Part of a small language model's weights.
Architecture: RMSNorm before each block, rotary positions, no biases in attention or MLP, some layers without attention, shifted keys, gated attention, value embeddings, hashed n-gram embeddings, a smear gate, learned residual scales, skips across layers, capped logits.
Each number is 128 + 24 x the weight over its row's rms, rounded and kept within 0 to 255. Layers, rows and columns count from 0. Numbers have three digits each. The size before them is the row's rms in percent of the matrix's.

# layer 4 MLP up, 1280x320, rms 0.106, rows 333-546, columns 64-127
094:121121106106073084136134155138089105160154139145105153135167127136131157140107178137137098121181145112118131142150163132109128112154130112084131132111102124123125158119113085165172103161132103
097:124087111102162097137100166135144112109158129089082084095095152169131147120117103105132113133188139110122104102070123142100117156152162123133138195155110168129146129133125111069087110101121141
099:133121089128189122109185121130132125106136129129129132155121124113114158141087137123110175164177125114122103106105164176172153112150110146101161157176068124130129177120156124119131081161116084
100:132100120134136100086158130177108162129116162087146182116101128132146147105137108117144141139152118117109134146135112082083133178172127124103116137090103129128150136107112134135133115135156171
092:143110147094128136153118095132158109156139111133135116107097117167104178101104140125122151155130170148119117116089133156128106150138095132133106124114147113120129162106149173123137133123123098
093:181127085126133103081150140163120149107157189161113132119125099148098126116098145130141116136144168151155131092163140152129129145135145068115111132151088116083132151172149143115156094103181109
093:150136098122082127131103147127071088160106092165128124155126145109141115120126157139148098122187146106080126123163102130100125092145140153166103124097117119163127128153099137169104123114123086
098:132092169129129166118123159139129172136118088146101127146114126128147094121096156128108141138099125174109104135106113127144148104108095126109136108130117138149135121137146150155143124134132151
099:129124110135067158089169168124164112100161113122147089124136139117132136111122134145107158192157163131132195120119142101150102162164127125142122174095120111106107101111129112120103151137147129
092:131130105138108126132147165143121150144179080126089173129116114121105123158106112125113146126149130178131121160078115119111114133117159126134090129111165116133150137145144120140073116145138146
122:099131113100115085144147112104140103147119120141156103117082112162129162162113173128124154140105120157117102152136083166133154150120152145159149129146137157140117176099128150128108144123159104
099:125135137142134177117103153122096125125099077125114099171137113153129140066062146139157114168123146094102151114147144129133130135151116106136118128147140137095146112128129091134058147121115117
102:079140107078152134139143187151118161104159129143145100149152130141105156137098120140106159110134109144137130126089126096088144142109133114120118143124117133100121133097135104082109160144091116
103:182077127125106186113174169112113110101109157098118161098135141161133131140098126096128119102148171133183135091115163141116106148135130111138176116122148133125145168090116103109109087154124148
105:133162127171136096128141117134075143143143160117190096171129074132080131102167130139098121148123153146141126136099104113127158147171112156089136131155097114148142123107116138125086142140128136
088:124140107079115096131140148127150160162120118120098119134111104148097127173112135112111160117150130142144057095092148132170150139152128103164114116146100153134135103129106116134090123148145141
097:125113133125126135086162138109144110099157132134142151117103087101138180110097138075127116124139141108144105127153128140133124106165128147147152119084113125160097123083151137140103133128124169
094:139096127051124149085154149123113165113105065096139150147121139163116117096147094112152097177148200121115156167107115091117139084091135122173116142129069134100125098119137150144131149123149141
101:149140092141153154067133155110100164113124168170138159103147077132120103117122147109112160082140115136132115145125158181092118106075165160143171147133121112101151110111156104122126087126167094
099:133130133152143146127129128127148114132123118127134126106192153113081160121120109111120125120107155131114117164101172135129108143141126101088158111105123149125158149159112105138138176116099126
102:171128132148109137100116166118124086122172146111167135120131107138123131098121131104102120115110090128166135125133158153155107134180146111139128103129114179113211138175137152114148131117114163
088:107130150138111118150113144112134116134150133111086091090144116142117137127155138115158140143113138107073117102100123167112127110113133145115136097153136137082108148118161152108149098140161127
090:138153105138127166111125161135073100141132155148165127138109128112156138146129154094083162142170113143119082111138119155139126127117155143137126101139122147151151117134085178124162093188142151
097:145123117150146105121124127103084078138124168109127128137143121147135125127103110112122148170122130107140174135079107153128145123099157093078151133104064145094109117124119143130118139121129142
093:132154149146122167152109159112107118142161113168105108079114080125109154117108120124118155153112089079137109117082105112150124094115119101116117112125086120128144150150135155129116112103170102
093:114087075154139125103086149127106131142155117149134108155166119120132104119173145150134113113145122111129112112105125107121113155142143127167160104139121146098123151131124145071143117084097126
101:127121108130074148129131122120136140109142133161093110146130113185133084111117157141135114117190109131102120137095175137136155147168130090153096198150095145135159167113156151135132138144131088
097:136122158177137157110099123159124135134102154148109105129131110141111139077133122136135150182165143157139214141124141157135152109130124117140200105115092163151150144200135133144184140137153138
102:143139105118184095104121162135099169167147085110083154134151123105110135114136135156118111095134102120154105108135128107115120141143121085115107116116111130093149120099136086150180105111126110
095:158111162120130099126115100113152155155082111093127109133167155106111101148129147163136174150124182114139118095148112110086100122113169148119121161128117138104122132123067142130088091123141095
086:149129126146146117097114129092102140102122128119147092106127139136133108079136079146116142138105137133129146147112125138106108098139142124151121095132095124121165141145157165133127142105111105
102:135135102137157140145136152154118134185129155125177122123182146143114144146134122108078200137134127138088110150088106127096143135119102127180152130146135120162107136174115118077126074119158115
093:130123097089132145087130130115079112123149121173150105120114146135152111131079096086123164111089122109155164105076090092138126147111105075109121115103081117133167112100140115152132090133151080
091:124124125117149100117114119130146102127180136132131148146106128142158125093111146136142125130108138121151162077090126155135122134091114112096114104162111182114105129089149146108130110091140092
110:107083151121166138107157126129161143139117137094140125112153122173150129120104193126133115157101091140138139140151137105105159126116149134130165106116134151105141115128109142140145127105129137
110:106117108124115147108133106156157171124170118157156082140152106146148123100151113133092112153114159131106156099083114132117105148116134111102177193133111163144161119086112095147119102126184121
099:196155084138122105151159184136116132123135174164110113134151084117103085117095127115145167137124172137122146148107130156125134100161115161123124127177109133107144073100087082101120091146116161
113:087108085109124121139089140128100136130134095146163122117095150133097119174141115136151131141106107094139134121135153111116088119115134128161121113117157128140149135133140061119088113111158170
101:141120092099149142110118144083113133162141154172144132155140112145128125100177151115138117119190137051096163092090097130114120118173130093142129118138084113119135135114137118141146127145134124
098:109151111147181140126144141158131132108121117133109102127130153109130122117117128112139151113162109091152113165171159157143144153133125135126108126130132086141164121177111139123118105125145156
102:108072081145114153125127134145067145105108155135115169143084139135127126098141125101166132142124145143116134105145107108151136135102156185077121159114112140107120162118141112123147137161196138
091:100117175147124121131114148122095125152157141128089135130106113148145133079118165132119130139137152135141138089133156142142110134184110064144126096082117113100124136116097123151100159185125105
099:133100117164120140151184144106109118157143105109145085053107144131106091134152120087099139144144139168113153136109143086114154127121121166122153138156112207138129107114133139093122103109102082
095:142141099115108135119154187123099113129131121163089184130133144145116160078128135124135158156115136127141124123127149122102156086097115124139148133126084143142143083120101109148113117138079097
095:150144153125144109155126115095111148141142139110143127122086107165133134071112113134129127180145113137126107113094123160144148133167121073144118152111141112072143170103100135111101154125138119
105:173060140151123107135117124134159087166070119127134111105117052150143105098136151123140120144116100116126142096096112141144129143163169135150151138162134152171165108097098137167150125153125131
092:123175149110118098133144137130114142155117127114098130168101133134130069164117176118094161141157138128112092077125161129091116129113126107145096155128134151141106089111104079131126169178125152
104:150107089122103144141132150119119157130138134065088123144146130125119114132131161134100146149122083157104126107169130143146146125105189075126114165145091130105170150083104074108143148141135097
102:130118088123143150127076145127108103153111078122096102102110126175121120107132113122093151108165114192147132078113142138107107134114141128108109130160113135145163115145111113104120088127160088
111:126138142104139096140142106138153136108129080119123129138162116142132119144136171144151144169167114179144129116164140097061098176167100132166148132155092120145150155091107124092129145110175108
098:130080129147133103122148077166111106113133117096129111112114121145134143116143114061136183180131119112081099136130098168118108086105168123102185144164087140139115151110176109111147118124147111
096:119144174129086138147131137146119123140155113115169125128157124153147171110110116136098153151173134138125139139162170133167119149157108090143132144158141146147121130118144082122127116084158134
099:103074146123176127115103127152106135150104145118150130147114073145102133103126139087125141154136104136160098145153154150084160125184125155152123132141096117152160115137127145153122118107154140
089:117148073092111114113192148105067101172134097146090106129114145139115124115100151141147176145132100163105123090118152116117139155123132105138111083159110121087142105098117135091106167125152086
107:133147150131128120115117124103130148132123145155121139119153118144111077102135121096108112115101147147132135135072144118118162134120133121112164147137137174137147094101099102127142138128111135
107:108101137088110150106115124081156136115152152132138127124131134122134137120154135112127135147128103160143126156117135087150122116126104153148109125148134133097144161089115173091106142134121141
098:155116104103100149141103121124137176101106146119128132104125112105146109121127169112095121095109124130138125142115132122109161124139085101109106125149116119148144186136091077163157140113165151
101:128098140140151105080116166137117147147141149103082157152117107155136132096156112051116191137185129135149117120166127161154123130133130112117151207098118126123166149125111126104107107113173109
106:119136121169123086140153091142168114134100152127131126102099067120126114150120194097071148175104135111152122143147128128104141168112122159128129105135134127110106152145102150083115147140176113
088:109114134129145165145139166120154124079121108083117080088151154136125147084145110122118173112158138118096086134128117127122089136119159109137187145167100152131186160149096146126137139094111137
105:118075086102153104122164105144132147105125152135119147138155100140097096124126134135099118171114125109160163094135106080140164114105134108141169150117062142118143153169162096104148144123179118
088:149158099097114140150143140102110117154164128143120133155143099148105095117114102128127122134115114117121088133121157109159144107111141111095124117107118131144138158136118153135082134082134127
094:164130135122154149128148110118108077126143129139112102155132132149120145128120154180176165138118114109158169104137117106150133121121127160141073108166131178137077145114130051163148155145157153
092:129168116121141114137109130181171114122085143099146121155195103157141109130188094146143138205111145138142147162142156138149107117165095150135131152139121154116119152106102147095110088110130168
106:146133115119113145101111113130123136112107113146138144151147127166097142111091122112191179171100127114124162146098161135152122183121097135108144128123114126081151152132119124150112093130152138
101:139133157087182118101111146137122135101112106095112129169122099162143106116103141109124127134136167118136114138149119164087140075093124126091162130141129143152099143101120114123119102101146113
089:191092178107089133134114119169135153149138158112135131116089110136113113104122152111123155140101151141096154122170144136080124070106115089105139145159144153122115147148080106136117176096152140
100:123152112097170160098152146139160137148151120139111122128136105145121080127140122131136184134118154149140106153146104158100122162140122152134171124101117121125147140153099111041121095100133150
097:114166158104150125121130154124132122145160128134127120139110130135131125125118105102146125149162113157110073151042082155160162161114159143129115116158153113101119099135102093068136130138151167
097:126156146115166070107111128172148103135130101097116104152130126169130108114110122173108101160127140098141118128112167137123127101140100121119108105083102146137130126045162072094152117166111120
105:156109122113141147090147154174173162108078094125128146147140121154063125185117122136104114147140112143126157084103162083096175106146094158167164137159102132137133115086130097141098116130127120
100:113130109109150099122111134101116145154143123145114150122121125136110109127100113097151137134172102116166155115130120139140134103105127104116158116120110137148159115113165127174165112136164078
098:132127128180163106144153138122159165146133150142099113152137093147136070111097100085106123123126160097101142133095145129124101154130142175092146137121087134111124152132057118154104164126122124
080:142163130118149143094146169115108146168135146168139120088121108100093114123121110108128082106121114112125111104132132135107112146113139125109134135155161116115129159159162140112165111102103150
088:157134133131121153146135151116064163129079119080161103087141136156121157100169137142116170153153089138154128154154117067125102141163138129113158162129133111131150143095133144145101148102138093
093:114103091077146126125112180094116119116102130161111103142081084137170106180106114110121132096131163114118118104135102146090108136150121110148131122180101095107140123110094119085124133131184111
093:135158100113151083128172148143122126157134092126128112116097129138107129125156112126152156148143168138144129084136136185082093103125120138123109133108146092112094125109114113160110148093107090
097:138141113142148194137132163138164133110105153124141177140116101107111168090089098106157115116133131156137124154109126139116121111127106119085169143188120080072190124139091131117123153143122151
096:125115129149089187124182128150108103149126125141161105164150136193109195110098127097115126142132147128105112108121183154156098136125122137141093114108103135086141125095124185113124109166124159
100:134095140190152137122097124141109131070121131116139135089119126113143147163097171114105125149186151146147116124128128134170117113137101115155097142116127161092154097139119125129121096102124090
111:157144111132169145137146137124151118163115107121111145107112116114099089128095126135095136151119125118174104100151137119089106126077135098171141134152142140109120077098096149079107114117106068
094:133130130136091113072094162154120132122105159118126126101098130133095137156164118132137124134126126162100124118084135134136134124181104125166165136123136178113128084141115090131161125115162114
097:170136095157108103131148131128093162144120109092127047060117140110133132138182121097102141144148162126148131122151148137116142148129159143115165164118107155123148167111120128085100098086137130
092:125121151162106118132116132117143101161122099099105073124160130156141119131094183117148149096194105120096154074110127151114101142110141068098095116175167111111136131109106154127179154119110146
096:174138106118105114146130168108160113112115105170102119124118102162134110068125162121161202160103142115107142136138120136099103135138184149089130141120080173099171165122137132136067121096140087
094:126095143145119112144116123086086185087113178092120095137142108130137117143152125142164160136181153117135111107143122129096126148165129151142140063142107143106165145133140072107162142121111132
113:130090135144152077101090129158138173143119105127152080147143076074157150091131153141120123142157144114152112147116160106104126162126127136134159106162113092138141112093113125138129120151123170
103:151141121175148091145114083126107160131105134116155139147137130139093115146107170129125159167132159104090168116127144144104129097134172128146138122129112131127109159115172115147089096141106140
099:140104137146140139171110143131113117116128172126134062133085153161127137117117100111093166123085196132090117146109155103100141138136133103139156114130084171125096129153115111080114098093143157
096:143151132143166128133157148168097144115135118171128095124098092142148121119122094094131155113100137112112140172097110127140109130100103148175169141129088123098176140113132129171116130130138127
085:141157113123106105122116192114145161170152143152083116105128086124094120127146136126107122141124138103143138149134159090113096146134158113162141144148080136126144111096110129103091152150096130
114:168090118135123137110155136097124156150140141136107144140164112118090126079133099100122152142104106129113157149166107114120127116158125120141128165104079139122184140140147161126136144143153106
103:106071097157192131126125140152134175134148152119134127131146101174116156120116140131165099177153133116121153093132116136093122128138138133150134176111120162122114098103144117112080128129102124
093:125141148080153144153143165132127188147119137107125136114160077179108084104093125091122123106153105116129138121136116115119146109102126086147110136119120135104185103135111110120114167131127119
104:120107135121125114118135135155146120063102086157084155094135073097165122157140110122130135157174179106163101181126119143173136122097107170132154145135157106114140122108151191153109132100124145
087:110117117146137141144145162137131104147120163150122156113150108109121091107094103130107192142187169134152112139135162093114143112117181115092124131112073134095135154147113146127095077121107145
096:146135120124153132156167128149087146124116160142110123152157068116113122117123168121104136115120091122131103130153140109073125135105120121124111122143107154113105123149104139125143104116116120
099:158118128095139106095138122113087112104112111143147124079102106175145119120131131095111152154115155129155143097093131099150146157114094129134121170139153115127147127125090127150098091113155118
107:169094115127130128116150120065111156110147096116109153136121101112109140158175162121098108155155111104142136107164136096108126130104117119150175143111112156141137116120132080166102105141179168
100:150162123107097133166098153120116158148122186082140083114139136109173132132120122182112148114172136144138086108151153146103139167093131099160143103149131177150145094125086089126135138175167154
109:132136126103161089118155158109128143105131145098123154125173135133105112119136163167161147121124089172129150093099071096136138115104118116143179143114104152118150098145115116082093102092108131
099:078139158160170085130141111140150106131155121144161126158115106126137099142132118129134133133124146145101113162091115136164110134114109130164153120135053130135124123086148144099126127156140195
112:155103168099158104125139137156095138164186118099129120112113091133109142125122148097121147135103150127133138170105159171068144098133143150158118157120124129152137104064116138131127097107120142
098:161170152156127127064137173120135110112125138073143091144155118174131116141108119123109130198137145161132146139102109095164106092144151129156133125155090121124163102185136108133150090120180072
091:104100136140114123132148138121069117081118119129132090085123144138129138150143159075148099138106129139127138113082161129135107169156143141126073109132112146131150136101076124137125174142114150
100:136111142129139092060107108086123137110133137138150117101143119112087110125150113152103163113109112122117141113117109107102128168136139156185157129156125141110158130103142106146147164127114105
096:141113183123157086123131127119100155145137134139159148110120119152150127122115155125115120102141154161120135116104156134102142130159105101117149096120105151125149166091148123109125116126149093
104:154149111156146164114094109122129110110095142125156130151122103146137154137126123082127128144172127117135141104097150154131143127096094102108175120127104098111168109158105152128101122119111085
095:168099103145133111100147199146082110129129146104141138134134089184124085141079135094129151108158140149108111118116137178138084103102138123127136092158103147137134161143124106113152109112139126
099:139136148133147129099106137148160118117110103133123087130133137118142150128162108167149150152163107167154180137138121132113103125140114091128138164131129131121118148119160095150211153147140148
102:172108114081136127131115185114121135161098061142087154067101113155139128177122152154101168117141104153110098116137100120114143099171112173088148113133163123125113100098149143169148115107094089
100:125107154139155135125113093101129138150127129121184130131141111131113155158183134156080144177137139115140171142102161114122127155100127135150146135109127162100137105104141142141092102127086145
094:163113164089160110119146156157159151114122132093092102126075131147147131098113173135102132147162146123112096079119137166134085130156143117140146153145136151106110128089126124108108101137161136
104:121130085116132131119119141108102146126154100099126135144122140145126099092110160105108151118141154163148147099087161128119114170159153098148110120111069134139171169120133122095072143144116151
099:150126155095116146113153117135115102146139140108123079106101145155152132134093123125142145137134153115185088147102135121137103125123152112131126157122126112112108120116071106093127122075161108
101:164115118134140158106097137154139095131132146144112140108107111146150131115141116152111124125146082142126130149138151095158128103147175129110158084145106141122144164130154117132174102142151130
104:114173147118115146084138126143144133101127136142124143125135102184125089151149102071120162145116136164152156123103138109128165137147114141167179107174132182118110140125116120121159099131143103
107:154142175110139144134089118156109166139121138124173128126153071146124057139118096127088144132120167121140148138144114142112100128102118113080140168172126139147149121104097121098149111106125109
101:135164135108132144103149116131118117083088112159130116114189111151080092146097171093144162116126106112125151091084128108148154102153159108096102128113111169117113137118071120107119105090153112
093:126098095145117076081169124120128134127137135128137142046150153114107129145136135160073135114130150104152124107134126119147132115126092148081156143142134102115148112087114130094083094138136108
093:108115166112115099119158159185136148096103122117152128124093114158115161142099108118115160124154142134153125115153116115110142115107128105135141147120148101129156092111147095170100105141152129
096:114136172106150081139109151109115152107122113107123107147171109167129081081119138144149116115115127075106173128119137184096101100145121075091117148104160128140127180081112093142133129134157122
096:121079121096071161139114142122146121153157118141128144165133087127124149158136124146131157161119105139092141142117153098127122117114139120136148088170110166096129151149144143135130129123088139
090:114128135140142173124137138163151182123118112143117137140117122101103135080111131108123120133172090126149141128125095163140142103118136121178142121117102110083127165128113115178152143123099123
100:157139083139140128101136113117084195100103165108134120153148122127094156100148095131116138155158150136154164119130139170116116118132118134129091167103150153128142121105134117159132097150102147
095:168138146143094109170102162119140136148152094113101110158114095123105113131163136134135171113125122124163127143153157128103102129129125134148111134161140134050142175140144142155111133111144139
098:101107136135149120140141162086110183111109110147148175161123133164138068151129128086119117127167152165133140133085133119125137122179145128128133084190130117160107117120132120134115134177168158
098:138089159144141170153109161136093116114110144110160111171162128151112134106130129131171123178102123099097161138135130135143144108117143154183118138158133117092121136143081106157106149085114143
105:106099091122167101136093139170128178165121133108110092139109077152121145122101113105114126141120125163126170132096120135139104110128148102120186082120119152143146120103171124151121115125151107
099:158125121075120122104113184104159130103104108116111088117112101171111112152131126126124140113147120135167123107122150104138107132161129086155150150123123145108150160126087094119121124142140139
100:145108139151156128149154166101114107096089095128125156147109139166136171121125141123135130136165140099096189078146122115100164123128137146151191107119112143086161097145128113116126109122117106
095:113084089082147078124107125139167128151162100120134147119132112121106134124139156142101128157139148118153123164129160149113095155120112149159164130130082149141141153120134117112094156130117132
097:135167197170154133110138127134131132120117147130140141144157132104105143092108132142117123141155142140107111084114083155145125136161130091059140119139105125113130107150146146145135144113173149
104:138106118139109102073083124121139148104125124132146097138092125128147108107129131078131146135155101194117158119132123141154141193181104136140216105163096114142126134116130112154139108106131106
109:122147155094122110115151134132095153134158159133165147147149111133067140119169102108141215118163105113095147166124134126117151114123092153123176133110132113117136113134152087105116126118080107
106:119123128138087147157121158146129148131109128142155149138154112112112100102170112082125135147128134110116161141097098125154149134117114134120143112130142157143146115119158126108130129136153154
092:119105131151118132091156139107134100110109094159141125132147111150159113084178111138158162140104118167117174122144115086109101124080116109106159097122131135096154116137086159155111136120158135
102:135136113126088117086141170151151138154168148120130117149131136186118076154122123119149115186122121107104151118109086102144164112100112131103157138144080154126128123115172116101171132130161123
091:163127126135098096126157138121104090109109091118121099144136080119131118090132162122167140118125139121081115095098151125088099189137159152102098149152125124116092152119105109154174123116106153
095:148124152167128125141076100126114136153095145111129121117161101107114103069143170102119151167170116106131098091161181141107151122129147123132135099136093114164116112088144128104132119144127160
085:202122095090122135095134127122131116180140146163126128128153117136138112095114148086097166114124126136164137138085109139137153129136168135136107130146136151137130121131131119145153096078139138
093:144127091112143112132127163162131178135169127109123105085139118174111140161145094080113128160134122142141175120138132087122120098108145096157148148214133152118100090093113151087130117147155121
099:112136165116083124142103135108138130128123155156131129142183086168139143102119137129118130128138138098090142128115166096155084127129137096119118123148129150129186168086177090156165137184141193
101:123115142123138118104104163117157165099107143146169170112132123112145135181099104119113137114125141200095110125092109125130156119190118087116130094130109140162128125132121123130148108117120151
101:148153158106130110109138109119136115156192132104180152085110137142140129132106093116117122152097118139151132132118146098137123116150111155157159110130095174107166096110137138161134112082163164
097:147138139116134101105133157142133137132068129123083133138109111174127129142119158142150139143154115098137099148154157122132120146110123137079199110157139125154122115130108137115146127096201121
093:164142095142149133104126141149146156141160152116102123152134135144128149128110095118129126119160104118089150120119127140143112126118145124142178083127076125095130091129117158103121090091129152
094:152130192134106117154135195147109119142132108128136098131141115147120143092116120158155113168167126098082113104129126174121108133104110147083117121144140130107132122113072161109168137146162118
098:097122079105129106085152099126132134117108125156100158110185107138096108192131120172111125127160157143170088121129139093128096112129115123070106126156117130138141119153122117103124106143133149
092:155145089125147114127101111114138138151172127154113096130126136118148121127121128096110157140113157154130130111173133089112190129164095094135109133090101125063100140141144139104101139112136116
102:138129155106090176168078132149107158100148143116131124124131060145158165077105101121129134170133171137083131130118166100126147157138138108123107119144094176123166106119107092096119097154155164
099:124120161092114153125111121119151115129165114131160116113158139143089107121104139130169131124204121132111145103078096134090098159130112140066094154148155143119128139155088161128142142148100110
097:134119128083139103124113136125108125118115109143091092112143138088143134123123117096094148108156151098099100186109104140121139195158113116144153130181105130131164162107105135156142171080135138
099:152142166096119124108099143107126124152148134150078127150094104114121124098102175119184140149139155167124151065091161138142128079120087154102134116158137154096101161153174125146121128152130145
107:154093131089123120131154147179160199105141100134138123095122131152110112183126123124145127144116151155130162120122155176109112103094153093146136123135147151103151101133073136128173091132112125
098:100105149078147084148106130113082131112119113134118073112153134124148124184105132117097136119105154122117177117100109103103130173122146111128128189142120134134109128149137101141139113134133136
093:144118081150125086088165155102125125141149125148144120165095118109136135126112140114108115107182147060151119126111162139123129093124192110099134120105124145113139153135105155125116090080134144
113:161169104101140130088099119128130170131146108161101122123147144130099160147127125141157123152123113154123136146081114143153083121113113119155181136108135139096121142095132101146101111130151127
099:146108135081087136121114139125105120128091108083142103097103122164133146130172130155088107114156094112096113121099112136116132095162132105084140116154128165120120117119110137132125129131104123
096:109112099129116130092108144127146167121105084173133085124157101160095092164096144117132134146159109108088134110091145097149116122179127152135120128142049147149133133116116125113121119119138131
094:149124141139101103131111113161107109107130139108162134147128128141127099092128110167160098106117132141121171094124136129107146145127109115065124136108134137074120136110136126095164126129140108
111:143108154088130095120155177143092123125165119131151167120128129119125121128109175121093115112107122128137128142166123137131134109127145132132137137128118153126105123118086081162149108126140162
094:101115149108111184154133133155105123116156144093087099128123105142117149138120125113133127148140137115113117091148140142102131132119117089100134119106084138122118167104146105184096170179146172
107:090129163147114141145069139121127139110105140106139168120154107179150121104114133173119091110146130131061127134117163147118147154166141072127147084130113130138161135098162126109147113149097117
099:102131150133112149139164120171115084124152098123121135175124102134113130112138128117181130145143162142136131074098139109093145135101089186114077104159109129093100113119186152127146136144117156
095:144116131131124145096108131137145149144151143083157144151143132138145129140091146169124135163125115095102131182146129167132103114150137091119116133132096118092095139154123123143121149105141163
098:097129127123113135112130164103124168117178113112133102084142078088150109130169093132125074134175120081110151154117104133101131144130158149181123102140117152147140123149126098151120136106128113
079:158132126122154107122154123118130126108085122166168095122119125097127139114137177153158099107110144116147133105133146136101157154148101078120103191126111132103109082076094121159125126135117102
097:135133154143154154111121149149122137126101140113165103134099107108123161130160095152126150186153101170123137096117095084135112128151115132111153132173107144138149115106107136091098086132151115
113:100147158128156091110168121121134137145163137123124099123175114084134123150098165081103135106165154106184113094137107142145137096132109105106143141125112139081120147132157167120101128113118120
092:182134156111115138149119133171126129174113134145181086165152080123106156109165150145112206139156151153102122122162106156133119093102134150151112117161145172138132122120092133158154158101119115
083:155142156104109124153135126104114087131117105142141163137110115142080122124158141137168141121145131110145118132066154108075143158148117102112094177139159132147090153146126098079123148146144135
095:129138112115143102167127114119139118104081084131130099070144154132118105095107116157108137165137141119126122137135167117125099138110126123128134120132152139151130140099085116135132136137140131
096:116100120148133143102117123128140176134144127139106176098118147114137144106153106114100145158165129122161162143140093088118118138140101103073117147121122165125164138108158112104095168130121132
102:132086111157114137160134138167108128127122112168140107083137103115079118126112167112130123151125118118126145147113120104139144164128200084114143134158110101191108132165100096161128154138108104
113:165116158111138089143119132166135103082112155121118167127140095127124136157156152160130149193175143135082112102145130115057161128154153115081147143130089144162117128132142133131105095099127138
094:115101107134102112098165118090090159118112125138121131087127092144118164158146128136175163129130148108096095123098107092118096107082085145135156107109099143154147134108113155102097145121169140
091:173171136101181111131099109116120111148151140111127170111157133152122130139122119144146164112122112117113162144119114119138134171093106116163141123131095129122150131143118118110162112097131107
093:129121143088138128155110123119147129116111138129117113065128154123159176118111092131123123136165118158103110152109151110120170166119093118153094133174112118141117152124080127127122112091172147
100:118144105106137094147125141137091111117136134169134145141145114168100141127156111148162181172125084114163143140119164113138127116163139138166126142117139129102113097078182115152152100115151119
109:133112131155100108128111151162158152134135124135164111116137134102094145088205148141132132179149157126136160141140133167116143172144149128116170131110122151134125143134115171145125126119124117
101:160110126143114113133177143132130142105135123118094131075142147101154122120103105102122144158167193121132131139141162113076129109108065138104144103115163126121138081122105110143146127101145078
100:130078151135157172136124106139076089102148156125150104147143088125075138091111098119131122152184149086089132169149121131160168102109142139134174125154100162160096153112142113150145106118120183
119:122127140151144119107154162156111156179101157105101147114096092148123144106126152094113109170122127169138147148128100104124094166137129138098115174136081142142144131136111160127138104128158114
107:081156167143133129116131106134156145128116098096151147141102107129074160157137122133135105158187108152141131126073145136132088124167108132147108122128120121128156137101117128117077156086148148
087:126132115133101099078138121132095106150160135145114094147161147147136120093104136124116159121107161156163151109106116142082162084147137104123151121139097100060172111128088156093121089103147118
091:127103108123144103097121141178114140165112122099081119094163126116117105094171141113101108133143188123108151118140114163089106116196177098126146116129132141114120083098123171144145097128107159
099:131121090160139125111111116178128150140124114160167130136127108106135121151137133114126118155118169158106130121165140106128129108100111110114128094108155076127169137116115089100083130118155077
109:131139067110121147104149100135084107119098107127185087125072174150099128117124109137123176162125126117151096133111145144107107116117112155167098138121116132137093144121142126102141137128145182
098:154118104136083117124163184161118111147138091125101104120124128103124156082135132124120115151169160138145133094105152151128131133114119085113164136146125134128085133148106115132096114140139146
119:173091115124146113130155150103138127144110100169116143135122126139129159129144142131134127156134180107125133121133201130155133158124135078108149114129086094109130121114085084100136095090117123
098:114101162099174155097064130185093129140150143119140153123122106134091121120112125121101194121106164151125141127128073167123098133147127128123133180136095142131147114121092086106116176141140139
088:166103101124133143161126125141114136152124133127093126106089102089105151110143105134133159125114086099144106127120160119156086145211126126164110137123094118148131112074121129115112145141157124
100:139122126130165131096162114132137146097139141158120082153165120127143148105125125132086139148171091178106141139144129121137141147165122121105166117094130160139104143129113154150141161137095143
103:160108084113167096142113151158149125118130167154135152096107099160102141115095126131125120129113097086137110115147128110129141153131151144156138155138078195110115083122133117084097133131140144
095:104139114115135133117122115138106129108143107134098155140168130116117085182170143139118148120122125152098166104114098108082127120133161142159168158124074142116109186139120126123139140085132129
092:164092108125110111102131149134116127091117146128138115143119150136087126098123168101164133149143135163191117145182168149111121077100131112161135145130148161110132116145119121137146091142135137
101:172128138107118115081145137167134136083133116132130106089166130147155118104077148130079117153107150132137118120097156117141119161116131104142138150121114153078121161079139149124084111107151092
101:203104157094152120101142093121141145114147111144147135143108092160075131114125168142106121157129116128118079150118099112146139114150117149159141183160106131131135149140137102156078129109130135
095:160122099105129085165113137164122112137128156124099099115140134151156142143131163154172105110114139135125117151122133119121103149095183120107133128091085116160129145116117094171154137099146100
098:098114108150130115121128144127153147109129078144110136122169130095113111130161112124123162135128128108123124138076105110128152127094121101106187111129136098147150118131114107129083160125144108
096:128124172141145126132138114128128120148088120140140143120140134114156098165137162142124141132124097144105157121138118126144168136164139111156122081149102174129124147135143097171156103067178129
104:123129106160162089103169129131067166132136145124117104086155097088104147127118125115128127139120153089151139128085130116091109139147142147118131159097118200120085110142134109106148115124129129
097:132093108137112133122138145086097156113159118142138110156130142135102104120118108161109126151140118089118131158140175121096134129144106141155168147104084166112158135110120135150159106146129115
105:111124104087117159136135158126090132076114073122112117108124174141139107110120124118149129137124122113097135112149111148134139126147120144120145147140153136094126133118143108080122092094172100
087:105134138108125129150110142087110136118130152136126149121121136127114129161124131157135115122115117108118147107136155106090170118101148127133131124136137130128097127120078134128096091183134148
092:124145136092150133145176119163142121091131139086161139143117103118138173066114112101132127163125195119108149147166138141109105143083091169089145140099094162138149116121103136094096099105125136
093:127128102119165104130125162136097087122084100113094166146111084106163132171152175120119108123134093157109135142127102098130149140126122094104157131183129155106121156108129158098118123145180099
111:103116124084126092083123123148105120167158119164087118160162087111114109145131168139151140142123099124152158114120120163122159137178163147129186195106149131152105095113142135098117096110114130
101:148072116130110136074083128087137160119144148132073135089110158142131109111127134123077136138121130151106159129128106146131112089163140130126125132124081101151173106127142110122167139142070108
106:152090097137132146097158129167141116102122119110097106107131100157109153098146132138120122157182122113084173129117132125111125106122115095118171170131132134135144124131124099129119118095144151
106:143083104091118142095080139142102153126170092103117132140069131157119124103136199093131114158105095156171133141161158174120164162140139129149164136111107146133168162075086068140077139089130078
105:117162111080156128133142155152116123158142118120178118092125139156145099107155094107076156121118125099120107143130160128128122140081167096132171094124113160102137134126120153138122142062089155
107:112068139101148065133171127131154155108119120112073108107133100142097123154115146119141128165134139175137149160139132125094090136118128118108169144145161150093136157114134106122127162122116137